Each number is 500 + 50 x the weight over its row's rms, rounded and kept within 0 to 999. Layers, rows and columns count from 0. Numbers have three digits each. The size before them is the row's rms in percent of the matrix's.

# layer 9 MLP down (transposed), 512x128, rms 0.218, rows 361-432, columns 64-127
096:420512481486490516574654469495535557609516471419570517445499454550475521484473491539473516563508564512452436560500522504472582545541471532528548542395447530467462539478574536464564543503499570
095:468401542495496409500526491530522500464509537490504411476429470499541521605574541527506573496550445504485553459511491496497460494519579459611578492432442526589545498559591437490493513424467409
103:524504501459491490586510449504449524447473489478437441576493441519525413427516550532498538469507486571468418535445392380436517536487522523551476503550477533424521417483483571527474402522521553
106:564482540499568627518502497443529482459466509520592584464504523460494491472408480487468564443415443537422460562415489525507506569494567573511498438509481505470402516566534521461428512399525457
098:523508533447572534511475524569483473454487442441516403472528553517604478531503450532608416448512564455501506524589477541481476518567519514503476627505496571612474489565568461436516496518413499
102:543470477483472521509448493478523454542464471510493522519483499516473465525503516405607532521505479498531548438504525508515499414485377484498510658477409409509514534607425468546553557463515465
097:429474445501445477505609499518447570536474462532460515399405505543475528469495552485520405552548505473521474579525548404471425541515566422514517544446542497583486489477453534553481562565468486
096:560618543390518577504517471431516491516507508511592497419425518466454550541508495477527607532583494548512603410530610535542537463468500497515488464431535489505483575485558413538470532489586513
099:422495442545441513592569493443448485480490519524475498535507446543462465443449431499452472445542496517428519589595512540468572599517480467458436557488403580490413429432475568455438524499486469
099:558505468490567511532471441423480452555507511503399482493524493535501509496491532473414535546512559571502501447456475496558563543426529516455484441468531449455483447441522477516469510574440492
102:419468502409513525421494509502549488515505478379554436552524437586423540539504516444501478556435385487458529445456430436522447425468514504551493571545522501522469519418495545587508615499447481
101:518470615403486529541505499427497528416613521474438488474455441561485540545436494486553515479540506573532475518549505485530485439490422481534587525515472429511436579589511507536565527462458513
102:616534514500537520416489430578477468511501508569576558603506521492445574469536543502574447497540460469427461507495571506482511460495591508507458536504528443508522567513476624379558475534505476
104:447468599405466446553517540482514537512423563434454475384572557483396516530533537517472406543492548518439517509554608474512528511502496446561494512526497475448536421526519440559429479483533561
097:521510418520502578565562451466491542464429462456482531483555488549412581500456528472374396479525507529503508596595593622517528372537507523550561498467453464508444537498457432483558426513506506
104:537491500438444505545539530520550463468540470559514480506490486401481422453467479556560542488509523649581567403516511493550428596634479525477504473477519468494524528479499520478491564431517379
103:546537553483454446554473582545529536408495467551568513483558482463522517498494513549451547575511519545471484474594442524489425495485532562626534531416528501533431575470512516497447461427458377
095:460500445449546539501461538419559510508504457463455432460496484508548478526464486565562568513508496530548529438507571513470411477464479522467549542511402577488405523494485582535494460616440493
092:514406479532485587511453529476538572594559495396517517618482565486542507585385533537456565468465523470540517504535534495548497494555505492535513498455509492545426485498508561523513648576475515
100:483537523561442492464455499504528502497395547531503501507406538532406495433583545529492504438469456457456519581519513546556481462539533506478525456473611502525495528550531492402488488539518574
096:531489483504449544534455390512500458440503525533512494540469462541430391526479435504422569543405438522548588469494520485508541496464501544487561494458471528433464460462521455421536437602516641
096:585481488482497528499491437521466471619458464443526475500552499413468545488425489490462555511495475643433563443534524531510565564550497493421481424503500527480506646461559543504451533434501481
097:477529507538490547462496541392434559440527548561446577448517504403578492555506553512637487556526509510493469450515595527460450566467498501438456440434462570506475556513465543467456496476590534
103:485434557461431463517460496431560569452442561515567411539500488566452459587460458525399507584457561553550547421512499412443552472468482457506466560435531509439467487552513549547432459472508436
096:560400566578527611566495517539491493472439508430433463499416458530546556564492490517506469430518566522452522465513520512500436480550528457581496476489432423507512558469446536410440459480590537
102:419487510540550446498565380462469524534530520492606517478492552511471491549499494534523509495472605497419506497477529501494486464496497578466456527471407466437471530614438455472527618440544534
099:552500438546507485575477536510556403489497460425468409473553548544517555464542533508585502487492526485542495420475413514502546506434460455492440566410536498552535613439452559539433525515496451
107:458456497514429450502442474536465425534558561474534405517537551425454509460491585550604391510472538467477510495522483557501466566569436496515485547450597574450444498502444482366570511518435511
099:459453462562534504561382495541577618464487492582515560371536481457446483501477402479448483515539529481467527463504372407449541529554466499457392444561514419436473531474508542445521521522573554
103:529491486512433538399393510583520539483537469513529446408524437470406514495430488454537467465552582531567575452526443451456505562526513561475488453508576483531551416572423527596547447458462338
106:513509500466544485435498536441574525473500438492459573535496575644413544539572537442457513451510469498518482454533580547417458506542408444604490494413479552517431437443421570469567482519557473
100:532408460488468596458613537498530553454433580513534517480425449543520482497490518550471506553391457421543566486544549524429429554486418515542498420525523496462463610524531404541471479536499506
102:497515554535545434558649447636565521568441477464466503579537487474545605463545454490536477546499462456490503520461546515456480482466459505555519484540479472530520452393506501391402479421541513
098:594522460524462499566517467550448467536391566556455445548499447434438529528545529500547513569456540470576515574464442475473533493491502496495493393534498479500358472396496509428563336508507498
096:463466578468482491462502527525456505552429421465558590377443507484446544438618524534567498455501402563521482522537540500472422489433444481565534513506517438440441522479500422427458531519478513
100:573388531456452491501522454508470433528464507413514483451476473543563553510532529470510536475483592562399484537539471619395609488526365569437561519481555527416574438515561455464523526473469519
094:452449517518549440505567465567466560564506516512561499494518506490442481552550466603523480572463487485452443481512487386486546450435444552494436478486501454516457660536532531452540514585506434
106:492550398440479492438505454456527465502498483513463401480469578501422575461457501572451431475483495443441566463437526483498474503452517605470515489503487449522529474528401458379457484528522378
093:606453418564504455537419425552547510488516496486534566495514481576450575519442519451499475526550534524484448488471493503472472571541473459507497521462495548499533562514404422426549532490473444
104:467445564502482511511423627553441521474508469475452545487577526483429559454429534447525575574534509483479473411422461483507527498464475534526489445464484491577475522502552532576401499420485463
103:627567508498489557558480591459488615557417487386510484515530503565605540489518468563435541420478506525580468457496494516490496552514520388462556465534509495378468423505454570511475436461548424
102:528488548629494495490487421538424467509472510469544480502608466649514467491560483422486607551569467446455554587577487404430506509543466520462566474469463556526473454472494453446500590566520474
106:442461547501502504599494566520542575379502569485525415403381501471524464386567478459464563461530499512489554570429439529443604455477522465490515528483498514461548456481585533457594472459441564
096:588564508541535451439462421471533542504511479541517484600505494518578494510441464506417437478508616543576421557551448417496470464532510511503533543507488546521525427452468502520541466568522556
100:568484457575489481563508570434533428461595424495543408494564502505602521409480452481484486566553524447474443442477489432523617506539511453468444453529523522457444479454518388517423490426526460
096:442454506539514460534462562459479511466496462495489469437429472498480440518463453490530480567491531468434403438548494493467410548488478529397486517434450462526565445481425459448537620506470414
103:494439418483429552524526419499420491503487494593584484531508500475423509535470493500465495459462471558539393490569441459422519606612465439456459512472457525480431460532592507514499481465603523
100:550485456494478507442500504480533526498509498591488553481521463506479522518432401578529614469443500438525457478471488495476423601470388552540562429463530473559506469527531457503536458408543541
095:439491613473457507417521587416497499512539540451459555538459514511620480496504416415428466458417513445475552562465564553547533477583507541498464527543512561543477466569542466506463422525505450
094:467459545508488347495488495541445574504454522492487550510505544549461557481481469520416529516470480604492418461467465509604505473505477461471460512451542401517502409493488466485436572515481512
102:577525461444462498470492467475444501455492555518513543502516542451472428522529548455542511454581320484511482527506443495542369501409480499453513458544535557525607416508462444502550507519498516
106:549462471506497432461568453586528486467553559534502487415409527578460441540485509484505431532449466513485473541472470417446438576544464524498512474570531480489509541356484549462592516464521352
095:495506474570492437485590461581550464532577534444480531566549534436510433463500493426519587493484523483552560497554444511411469451548570555458566506384508468570481548522528443561520519481536523
101:522528491506578484522520555522508532470478496477497522501512502487460414541478433466588522431452542484440531532547459647451412498454563497528497550598467466552509478517548540438485524397430495
100:506471543421509491500536516509573512481468468539514485535514510437510484532530490592488384492472565432549505542486546585548499466472471487514415490436558480570628583484463513502350510530555549
104:440477542409580586520446567458525456491399485556537529458524475565545477470441432461467539508441504496577461531505530438517480475518563493508429436580499455607564491517604539538561450516565544
099:486593520526512478438569536482497575435437454477506545498512539531520361430520541458479516475429557513447489575583608475593568539469548455509518432507529493542561472429474567415559531513596473
105:448430461500526482469584481527485492470483438527467552503466537431610473544416475462436548623520483517511488455449559437435425504557566506486408411498411552458540566530464454459544543495477443
099:496499492528437516495544482523487541546518507504479505503454619489496466462483531543498589453404522471554418565531520490519569563487403444586509445533548548577385473489553502482541488527508484
099:454550498489515444428587470406483486544558435482498469476587538554508491525481341437447495503423436529537546478568509455510420502493513471517552455474487522451513494507515465532536514503438522
101:499539467398437486541362505432461604577412503555486490504521588511439519489493513437465468512479490506519481501515524549446524491500473536506451448465435533426635528404473485485510448471501451
097:496483478569461559594464540562593449519477386485480531413477477477499408451502529432463414468531469543444500414457574456560425350532508487476492536617448512467403444614490545450546430568554475
100:399522429460429526507473552467428488464459492607542437449501558595486451448562532544474612501519397452553526612487542528458536474507528534545547508556439556466492429476530495526529513541440524
099:467506463476420554513471554408446565455505463521472531541483543534489394491528450527491609478498503500505562421561537473424546489529415480460494535489569415473493498576449503498371435535486527
110:454510528523483509523523557567424520598460463564432453503500498489455431488491422453469553442438629440437492535434469453473608445490537454489389522533420520446452531521562476579532418490509544
104:383540387412474396484388432469466467441534469497556498462610502458564521553511588521462499570586496534449536451478537544415446510553524531575557527516466475569468492445478448488515606535433565
100:452470526559557517555486514535405567467522559477530558511446559474578543453524610446531467572546501582483532478450509462453410494369489457463428542427528534572374549447466564506520607498429485
101:450539510537434458471513523436484485559464439429576558528585476613488501553480439569508506479458318465492468535549507583560550533596495465560526509530491566520554495471421417471459464512518462
100:531528529580429460548491553414458477369495505465518504480569481510547544560486458512484392556413652492479499545563611490411488538509509486535549586594462517456465439555592583472454416534498442
107:474589493505469543501547530492518467479602515502477523527612582465560442450488468572499519451518435446590467505501543421521434533458557439550455495516472494513415472463491582493555474415413465
104:592607428400504528496518457503561434485434496477468570533521502447490597469508355505517515470549478511474459466468493553487449455456501477520556512473518492486547484470466492468431537594430522
099:526556453558464468407459511477494484614482504479484498535503532619389538466391503483523415492549504564563497533437434429487507481481501471463475539488498566535447452541552504584551449506486423
# layer 9 MLP gate, 512x128, rms 0.155, rows 362-432, columns 64-127
101:471504471505499515469560498461423559514537345501522449431477534445507519502501452509535518467497540576456433530468504472462536437464532580548461558533480486531612521474505410524533594593439441
094:540512532535489486570528428493507463524524506457564505421506499447514394488406491424540462511584485515485452438438416514493538524440483511512574557449457479505497463384504459496540511537512512
102:502527437492456499596497445443460476471537537522499530476544445571527454455569464533563502512606456464525535485476485571458485503548461490435457411605474464498514573506592532525402567433509538
095:490479528600459507434520453501515454508524471467516501494494500505491503568488504523593493428608415508385576308546516478537555542441391537610516480460527566401515514422491505496509492383474498
114:532452423496374616485535477541572449507579500478523474468441507426422544535595500492617501453559433570508544483509534478547562529494438491527477542426520462424549501516400540519539562492504510
103:540433571423502566474484527492464440470501521490526470536474449452548515484535566481486599516500594386451423524496502440459510566449417510473458524479524510437485484477593485583460534460549538
100:478566501512486511479471495505545496551600496574390468515472528541484441433457478491540459520453473552461575588606504553465516507556459575474470458485514564477532510540535485481448433386521532
104:585514459438482523461518428431452553519477512485522487404487529421429474541509513496542502379489418491449479488657484435510564535510458558533522598517598502456591567523474440539482496531480503
095:466530436492491544464573518531427483535553487560477474507518393485499455500514431445487543473524381517514511532550513484468534458530509411567502481431429427570432494546540435464551474494588561
099:513485502545481494488564562487433481436471539529465542426512453419430508572435506487471546434535498498473504470458506458506463456445488488481407473403646484477454508415525394531520417520526470
101:542447522479548562421481427433444412515521543550503511530473488490511558558549523485438585513477471476426448448618536404528538608502470626402487534493535504425513478491459561523546429474480491
097:530429473402493502587484447449422578592489476487523481461505468409497556505543551502468559454488524424448500543530495492492502469441506452516459550516438515577577594530566541469493467467388461
098:514459547429481398542467552526479517428557447492479434466533529474501523551498445550450555488525530481469603532532565462525444451483451434479554441401433500637537489536480481562548463467482460
102:454513484441451395515505493494524488526429586532606443552413489478428464558494514512485576508592444463488513529405515472514534533441484415487534503465539523513522520448495645579523508474562516
101:612403438475498552477429476525558580512518545588474430479413482476531630428531512442524517477532617544423446524436465463589446551482400500452530517486524552557503488476494511525512440434581467
099:437538545595487555437567394504512420553525518399430536562420490520507512507415498450462542454449461468457518541550540445405540471434500603450454543553517485451485463493520509456500512526531400
099:521442500482444527558582528628437459483539574643525576432459525558481511482507456503579430483505458549506518554448494478500494470532533497533465537423512511488545557502525495524564531436553488
100:517595406581471557533507430392522570546502542434567518519442422510452505578552526588482552489570564508523474539469532525476494553581516487521454533411474473390479498577550522470520500456469547
098:489429499484626482495475521472554514447533521498551445537405442468452517467539486481453520351501517503468409548481512443568545411637506511465413548515459463474521585472513409471523510456553475
097:514494605532479525487488493448454515570536566414455502488523524589571426507489473503500467568503451470485494489477498578431431490448567563460466578506475590493581500476486553473479489488512559
104:589564514496548450471444482473492514446528499440583458532471508491469489538563531505529523521483542580473492627538524541582557544520399439508487514491543576541490446540510442485488498498531488
096:410555542515474574555423562465466469531494594541496495524636528477540426451537526579484511460434487505531547523541477469421507494505542442496535523495495440540479499492499439429496538522596566
102:544584559573621541596461497479492432455499483425564524419530449364629575625505457568509474508469499546505524565547417521511554482522493464532547541568486546510611558516459485507398489552471545
100:526498452482560541479430434501569497558512584483541507497516508537515499491484573472496502446515447551461476483511542475631604417520461497572380443422478517490516348532576457580453562397617434
094:460428545480479577435553495492478505549536515439510527576465404474572560458515455436589584570447453467479518578542461479489541538491492561434588505432523462540567496533441433459431505532536541
099:498518485486548412519551535484425483443509598555515438468703439531504479473559570453582539492413482495554466453529512466411494487492518485543448570449436553582433536458522508531445455530534502
098:455503402449459449523508505437507533492501535580442482499512458393478627477523437541556457511551484513456454459562464489476484617464489505525575504456489576499548473534524455526470419469524531
101:549547532472464521353567449428509590400556535429551433463472472551481455433443572465532556544501441558485532426574584468528533490543581478530469444533603458487621495447545465521533529509472518
104:530547450473509453483479514497515525534543514463408484482482486507559557523529446539570520515568492599393327577536586499539452476600499540461593452486454549553503563499475477462449498591442500
102:611473514556576463477408496473525473542567516571516473445519521504532458497408485478494515458473444447399569539454561525542469517560454492422506489495582481435505533530417435503527541521567488
103:519462539418477450567462489562548441493454601453515440545439498474431498520511528603422414511528581527445511471431539465408506516438520446475562423436468525480498490497461463506544539543470561
100:485504559532556478466528431531438497513492509551439484486444525435586482483469393558380489494510500444472415444460460504568556593545506494486395498460603467454485554463486554511500523483441500
099:531562420464547528458516449575565421495528441492511585524518495514538478476470524552575523611486553568527638460560514578621501511491473552477449543479621453513565573497508473541456575506514494
100:505493478587533580497409573483463553455490447530469551475546550495474467531409513588593519549493391473451487475543491522451524465560556472545540452516475510463514536457487500472530500408516429
093:459323545533537465517433442523534550540497538492461461503408476472555440505432499524527483517528564483479533491565528448491481472486550514436411439450445466459480484489585426567482533506432593
096:548557512510543525508607503450449511479507484513505552524398490500483506509560477553484496417476517469483460552518477515464533493503531580542502453539444587520576494461561516412509491551542474
108:527467409423509487526532502426536515501550521487508477418514483523496537507542446435518491518515541464490516569482507477569464448429482416468603567470547551513545528438484559569552500566576451
096:456501399485530538551546490427446415549521482488494564579529519448449470456467508419602529495422534483456516518439441475414554432536519518601409499516564467531488460453518529393479460499438512
107:530495562586591583499472515435542555472526581531424446429430428471536547473513495453533454477542503514534506472501464475546530444414567442519481504489494545581494552406486541478411426470612573
102:629491603490429456510430566454568480481561471561512546464404440534466546432561501534563512499508440479540476586462480492529519465490565586526497386539481492522480519403514461590499484608491461
105:477458423516559585501461459430461467543485590475561618484461511528572434437547438536528511456512648570516447544512491489470511450478512485466527532543436475488478490511521375480456518526556407
103:475469502430553505512462401459528492560561521412456441566477526522501476495493510421578527509438522556529544531526490466536424472485509506491565512529545495449496560441551492506430512547618533
111:479438445386535485436560468519523528568497432389418502548540504491465476484431469498585460550440518550439511544476494479566535525478570476448511591475574476488523485453563498494429535507569465
104:534568475497490473373532500500503470509488473519488648478493522488458447549494538537468580570501484418507513538549497552510550554545465536465441547394535538514497386533491470602506450405478517
099:500448590624514516538460516508466497490492404474517496510475506490441469557505590531523552533516540584388528547506560562424426460551566463485377399571604526488445486523483476471450398576490467
099:463554566519460526472482585468532515490540422512438544556457620470488501523525569518465585434349468499502495500480469500514591489458541450516457514577558470487588416577455470525525427498514435
096:494511507503426517615541514519461515472609482453507526479491473497478492338493545501584496533464485499480454437484588527507488510529521497501431532574482384528530546444615530415424549423502557
100:525558519511556531525521535527498567476517529460436463504478503479523531460429487563591550539444580481542502522486449555567570434531469540448482508455522431496500464519499464469626592464500600
095:551484455498483540539557525563519540522588563437468543544508478488446570512512508564534458439514500564509520444580380501534530478652443488553521458446395449472561463453511471561472468489465499
103:463454551570503486414547494487467536609578414553477505480504603514598465510545474487508564599480497419546503503491399488463585549545546559522479549449479450469539515555530497523434468495578469
102:477536552516479483420543484440487491472581496517531509507425579419457493448515499398407531574552510604494507509471568413461507531487520416567476449514553516478557489457503593519614505411476490
100:542508495485488520562446380503472483416601482529522586546433504476519479540557519482567532481454534437510438459510550545542533586534522423409480508542466556467505521479482456586540484532548576
104:493458494465572533460467545509415518514567480436548559448543448544527548462456511455554462476539492486375493470444462535504480495588489515528437416525575482484523500614429518497493494457487455
100:575480535440462429386521418543546520556594519475548513528442537520513568478573567540489507414508491597453479424588521491447499645562559521511468513532530461447525501501537505549465433395583557
096:532557419537515552489510408600488520439488499518537409484511519496535428494507387458509470384526470545480470536451482622483564532460507460452477419484522580503511565524497512456571495478395502
104:518454513573424473505479539469505514581553556471462461499527518517552514451471522481461463466556494512554528495517542460424541395523500458580484361506532394629564496502527393620507510416515434
102:532474531592456457390616497440494550495555479459545514506496565469520497483512457572581571497458471557491409598579557562547512501532540512506445519446448593531563575540496530417459456448480491
101:582438442491486597561380426542516483559476539512508551454525495554498483468517551526509500479472507470507512468516514557468456443509548477574614470469507568559437630500535440543526456498477566
097:489528524483580476526602530631421470527535499463409516481512509489493441559534556458467463457440466467493526486500431549460500365434496500484445525503474443513578591494463505501377568571552496
095:515606447536496482584393446420361619527462508537486504484481492462426532426475590475435515523527410437541524598505453463441416517575469561548543487565532544485504476422518462460467506510444447
102:550484404452527523416546527466403599544543499571562554510532468489472515540451338542405496498534497563493435489489523558497507554529424414480532445443515449481466569515563449485482487421534516
098:438498455507456451493430519474485567487493517462548539434463483500512462590593539457447516479508443485425504415524549587577437445592448546426463452524452532514498523544495599528519602513550468
102:504481458481465486612517455497402506547547550490482464550489522447432507444426511587471556470411424512499575455464547414442492453512501542546497536596481453501509604568412551488526529475425512
099:508549597467478491516462569551536440469472515535492488544442522534544443514550540516499515526492467587527558442528549420524591508433460547458313545448429501386528451457505425529468534533542475
103:372556569507431558480563507479484459572487529470533443474511508481443470480569390490532569611397583490446506550523483510537502490535528535505461529408587413520526462437580441455549504507465355
104:444487525543398550434446449463561520528528491493509466529584471450426540542526450519541403491544562473470495538494496476466559434525504527493542490551482443440555453403410487519604421484533486
101:506500465576564504481474545522502533513510466508475339490528623489527525497503552552550430581536543452508410482501462473511478574487530470509459470599530509468503547490537455536427429382492493
100:508590459444486527509550470538490551555485554459433436522494572533384515516480464543458509491472402534477513478464462426455520499521489457515503499386478388375523557520417496507465528609450528
110:488522551528490469562507443521434546590509548564505439589495563517487535521400457528547477538497553530454503451517607486583509432528436488479586617511529584530423490541401489556507630574475448
107:548513549465457460599502458499579479499562483556492510436525475543515507467439568497502411538406529477513571593443569527490522511398436506429500477445505510379491515500452393478532409448622476
099:612481379490457560455490422455436558622447522485409543511565497536408480479465444498466558466427588529611506487506563541520502463539477557592498464463421527581451518498549503601407491475462503
# layer 9 MLP up, 512x128, rms 0.155, rows 362-432, columns 64-127
096:550445510512518518509518557443488402487619500548565568575560504422520486475519581471469531539584576522482449433482534527450482526557548637505442472455549588498477554441483467523476451430470525
099:464563457400487567513550416481419447477455536470612465517425532619475463534512424483517549499440462561570461586518420505427525492574453519494500428560514574462551552537511534475547530477447525
108:555502577567480508462516457524539461498487516476473492607495458464502527523578482498503470559511463450449459524469448363585575498476395523483513560447473501444472541498466510482588442476518578
100:443545467517435552450490466383465476511439537480481535452535403603517485528505566540475562521516481443484449567450465529514617492431493413525389581542480457528449550449477527487492470378451529
104:560473568473481554446538458467485458578489453394536517393496504470376496507548475630514479465421513413540517440589626528489457546537615576542494526492546552533508550485463539535507396524438484
099:633485481530529407488521564461469417526464470440524526528572475464450485535454531431452558508506417577456535504513557539414451421521455519421602462577493482493465463402572503507510582473475469
097:551392477484583506574513532485363507502556500543441563504487496499497467512467584454473517494570495491507496464525477465492558389420498422439503474448548568531482482509496542454638469520515548
099:456553531480396462520562465553465487471541573451530470513505371449502470478397564485493506485473511495428581561508556453398450431475471513579492543503442491555477477512427579517533452443556490
101:549478519481538479514431537416457478471461482507474516481465511474481479511563486501460484566471469428471515460516569555547428427609444522519493506532566484572442466558459564491508470533532578
106:484470527475476557516554580604385461538541597435533529427478502441501459475424528429498473411553466505502488492420470432511438546425509459558484451535432471535556450477460443456507495489525486
107:533521420573450531453537556528460621535528558481427519576386451478518454528495506594470494521575471528559446529512488480491558500440556503484462389471540433538443514545493545483517463548498541
099:459510541548540459536443479390479494485465465575475439560423492558532518514427461442546593562454505460622507476548506446446516502407542483530530483481446522504493519476494543417389495439423519
108:479505510475466468514545504552407514529549599440495537566435451531441549424545546481507493449463585488484484449556460383316540512444473555590489570480492510527428531456420522483501455476574490
100:496382581547525506528533459518483538516498435470597538524546512533503533567478522457484569496518542420522518459428480456420534511531554544515510424482471438432511519601479443426509574441455515
107:474507424490411470481528495487505582450458511523521531415490401444513453514455500488486523394514466456437465447569451599515440535499471601427490482445527525404532499443583507464422484506599539
102:517450627509476421476629530478589455504538492462505467503547522481569480478513511529437617522496416482498562513589546477448493488471551527517464496392558489494498393496517570603537449442471545
099:441495555477504523532474358474360566560452604501538539513496479529589565473581510538449474550365477470573429588508504517555468571412471503487534419519520487507584501555440530497465441481537475
098:515507478452596448475533482538415451554504483503525539522496453499567563573467424424547515446497565411519520503458398537470525430486499441473492529595529529521456538405530536444484530476539449
099:498391484509529542548542516533407536561536446442406510461493502540500491438536460429497554488511533506424524439559479534380526508372477551483564507485459424447502503540473382508449501502471567
097:526559607481584428495520408522553506507446472509515463526498493430465525482462538602438584469514451439432530430436472508515470432519533591426470542475441417415480477556559461534479553495541542
095:457568585444572502458451457473523540470459394449462459421454498515503429536493556519519574520420410492479469512508457477564465562472446495490495541570492455547454523462406467541525472474420489
099:518473441492512511485548509520506534477500594455578388509462487431396575552438532524511492479499490473537483526494536511491480483546453513524529541526523458497628435468565428518558534535521481
098:496473381515502472520467450607523561424546513554544526499465553550553407529464461421502514478494421648467479389503563469507460476461545576509457461468436521491379492518482415499548483488519479
097:514453498526554431560425575531396569501487473519543505564494561482481481509469521540505472589556526447505429331473518497483495505506534588452470458450458559512520560582504389591539582466468447
100:465486447519422451486550584582477480411490627480606369409541560429493550596446506519419516506466495463473469556490491480531532439572520485491541533584517558505487409536440536493490505438478578
102:485496555534452499446466456423475486602563510547553510413419509592484462459497474511520422524433474497444430519490465415565472496456538494471449474487631525579446502569597520436489452504549553
103:538506512488484533451546615474483471575551556481566449512458557445409479437548523422561408507506643567469395503512545494535478472619432491544431454515495528507448542481448537413494485508510407
100:563411549488464521405479569574445434486442440528405543500468493543455578466530464529447484481429465482450479490607463478515504493453439528512482399450416541561499497481575566482448523501492584
103:527545457496463595543482490547490547454404431559510550533438521551397522556609543541525634445509473498494554511505475519528458434463534525547527460541532516512462636545470513517533498538507538
105:462587512561541442482412457547560511565432429420479443488515447562544537489420545527426516431592460446481451525465449543470553512515525520583398501533542470485413504575415435550514463475608426
099:517533503455531507559554504444507506604614474508393474613559511466570498491516512556533500533517462516519425571514412516524431524495571560560509521511455585493436444472582539490493497410524486
098:548529480443551530450589501573498444544445538403550461433527448545565530506555478485569561516468460445480519590485521543407584539515480516456468449492535456498454454433471548478402525498504451
098:505520421592587471527428521536507404467509460499565505494534613483508519471495492570457527461531521549437471543520507503511403526473478589538441491446583520434560396502490480546516603586451438
098:615520471476493497526504501471512451360508472555467531556540472455474554568519481532567452496478465397556506485540482480477492500486588484507539591527467467562516413473481437481488537500587406
099:454504540498615510495429518460410484508478511590511549495521532466485499474517486497490379491492451498485464514464465466587485507515599606562508493528567524491509498481450521467603544589459543
097:444495502464498546516527547541443490549405546494409428506435501511479363595501478574510442439495425611471451536544477409542617537518442474421494486465523540527448563422512548471534489521524491
107:497494453563569516554532576511469472475449470404469521504538425506462477425491508561456558501498497461546427497452457497502461373503421529393481551434478536627479562516532495446555512450532504
093:426559538567438485406565575534480441507483488531549541506598455495505473502570449562422556502510529540493497473514529465527534502454539527538539514531492523514511497444648547562447535355560524
100:545552526573521498604494552493479447461492443532472507471558448498526532535468469504514546492508537447499598588574374401519456601506618597456534465445561451531477499534540493490464445532537495
098:554438527506485429358485512554403561467559539597566463515580618468479454518422459429502505439488509462546496495529493465542524441484431487503500538530514443481526567518457562533534483534417480
104:490445525492377564447506510496452579531491510520473529501474514513554547507600502486502538470424535437454444600562508551578479475576451511469530464497450446481511540524529481464551599469419400
098:496536492539632490573436467501536518497504529482456388509480507449567471519586459490429448593550487504477547444434419530491433491435567452533516486529446485493527529452512557564446420504544541
103:436529518562678500538487535453540478490440484482400594456599535491555500524490492559518511490485525471456472598494545599481481457575600509535417438559452562562584477489556478410429496501554475
101:458462478443534530541539527502537572407483637464500428438399470531440411482503482531468452502515511519409490497501415462543561479503528437541524522518532530502407504541472401444501450496489473
098:517516464571474480485455554495533472459554505535491522463509502471507577399527487506440534473543489487513512560491509403567509465441598530441447477485579558417449573436588440481512450513536472
099:497493531468522485530594572527582534520552420524510524491621494494461513480517576475486532500465502443603490533490491530522535461453545470504402641500550488526400471523533568488532482431551491
098:458498555551540470550426565516531451618566580421526430527421550551514482592547498499476422465469486532511570560488515433495568501523526456487375472546493590449525492538585462535558464613554498
095:486538369509452519517495474566452482566556548510473544470511452477468598398468516483461492608548457516524547578554528535458440498527514503484553449412490443550486487379536482420508551575426448
095:464433494519465541510585469554531455544555438518549548559493614484526482529468481458423498483528439473532584430538463509531556570435503537491522519432492561553494524509490569516611380367431489
101:434464562532467513523572541509515506574526476478501584417558466488560433447528467447549460484446556457484557558564515406554453474512464542493522535550512529518455537495536508442413492424461554
101:519489482494568496518541520479515587562516521435463465556558420448527504454600498531506526518471420413465551484420501500492537475517429523542483472530545519528485459551498510402500480498496531
101:493480401473485510545451543553417438558428530487455442480472504497460431552587526543533414460540500439514504565504551537488464479526543430595482497545522578497509504483491514463432463480430413
104:450507503486473464456510463561534537524407511494389465612480546533551555397512513454560466481442504462510540485528502526420565495575461558451511438498533465396492512403519560397533464584436545
102:505532460492443486501507557412496584532511568505521511528519453444489583552527508443455548582496559616360498527585532477538529511527509516531539506520512534561441526495485445427555520526496546
101:452523412590523551516542542491517470470579472493524570513495495433545467438583512444543576490504551579529447475637535470442515507561507518374402430498486484514522495425489544582398498471523518
102:504525522464435563474423485421510570524490545558424503497485522547455459595503473519508529491608438548483497533610502437508512558552460534518503578510520442531495529581434546495598472347488535
101:566411430432497513494492536545406534536544536466612456399483541480532590450469482554508446493528500517365489509448622605471456539528490515476469420430512583453548500531475427495479565558485458
098:474502576413429520442561438465542518605550603480554399507535557458511521439514518514483552457535570503472463537545492465468534628513471534483557416586553574552506504555557576542518485428494459
096:515543498499537507571440577562425615488517532498519564492427527504453560519444563542514578431580482517484522595496534549453529550485426528496406543572497533573536566461411471505519551505487550
096:390494478436477457501628473539513442482466529474500528469466532497472478557464491475542462537498471529435509577509570552469484457403556479544522497528520445558504499593479447391571435457518621
099:495579574466524428506433620493490486505482520458491469508529466618507529476539558510571584519537493450461518497491418590503533564513456581539495486436529513617545452513531484452517625468537471
102:468412448594457519532466541461517483424480545529471446493480484600582513593535518484458539540550403531489520516445442476479439477478522634485588524482445458512468496518502427434460527468488575
098:483473579489583468540568530544520443508555574566538473428369495445546474485502455434577429558544552466421588482455580446520530403431515459543543585485486505468486502468451498528580510526417481
111:520525509408509499494512577519420457474584560478514459438497503564479566460415463484570554432421490512392512498497486519400531491419545563502505498527425510441364530573512475418539407545538466
103:400510493567484513486429490487438486416489475470421443404517489458445473488502542483562554496473498476470546595539499559435556455548540570544594487557584520570550440512470495461492527533498472
102:506428483538392511497491571499521487512526458434516436510470523597478528559494549579470529543520442487560487456584532474581541469524601415438526546415425555464493474424421425513526458507452504
100:520507492492520562470401403563513519474467469495478554464530580372504488482541561536511542454473540469493500485578495448568550520460461512556372511452487541512543537498587525448446525512573509
095:534529516579564522483491529501535512509426512518522555495515475545442525544465483433550579472487573447530550467528526529446549577489628514459440525570522475556366542511464496505450542470491483
104:488635536441428482517544433441466514438488516517512499439512496463463586409432491491423469481423510522507553456479482447584470427577583452446486486532556515487451568432445529423525535505514641
103:480558532471489474440538579486522611455530506506486537466626510505519464479518555466625394518333485479567482463527551519449618568486461456496543545500472422617487547441471502498375473412504515
095:467479385441509458466535504445481483495527473499442483501467505536434488487527550629496516543515497442505460368552418573499447528582463521558438507453497397525507496617509445534505493409600557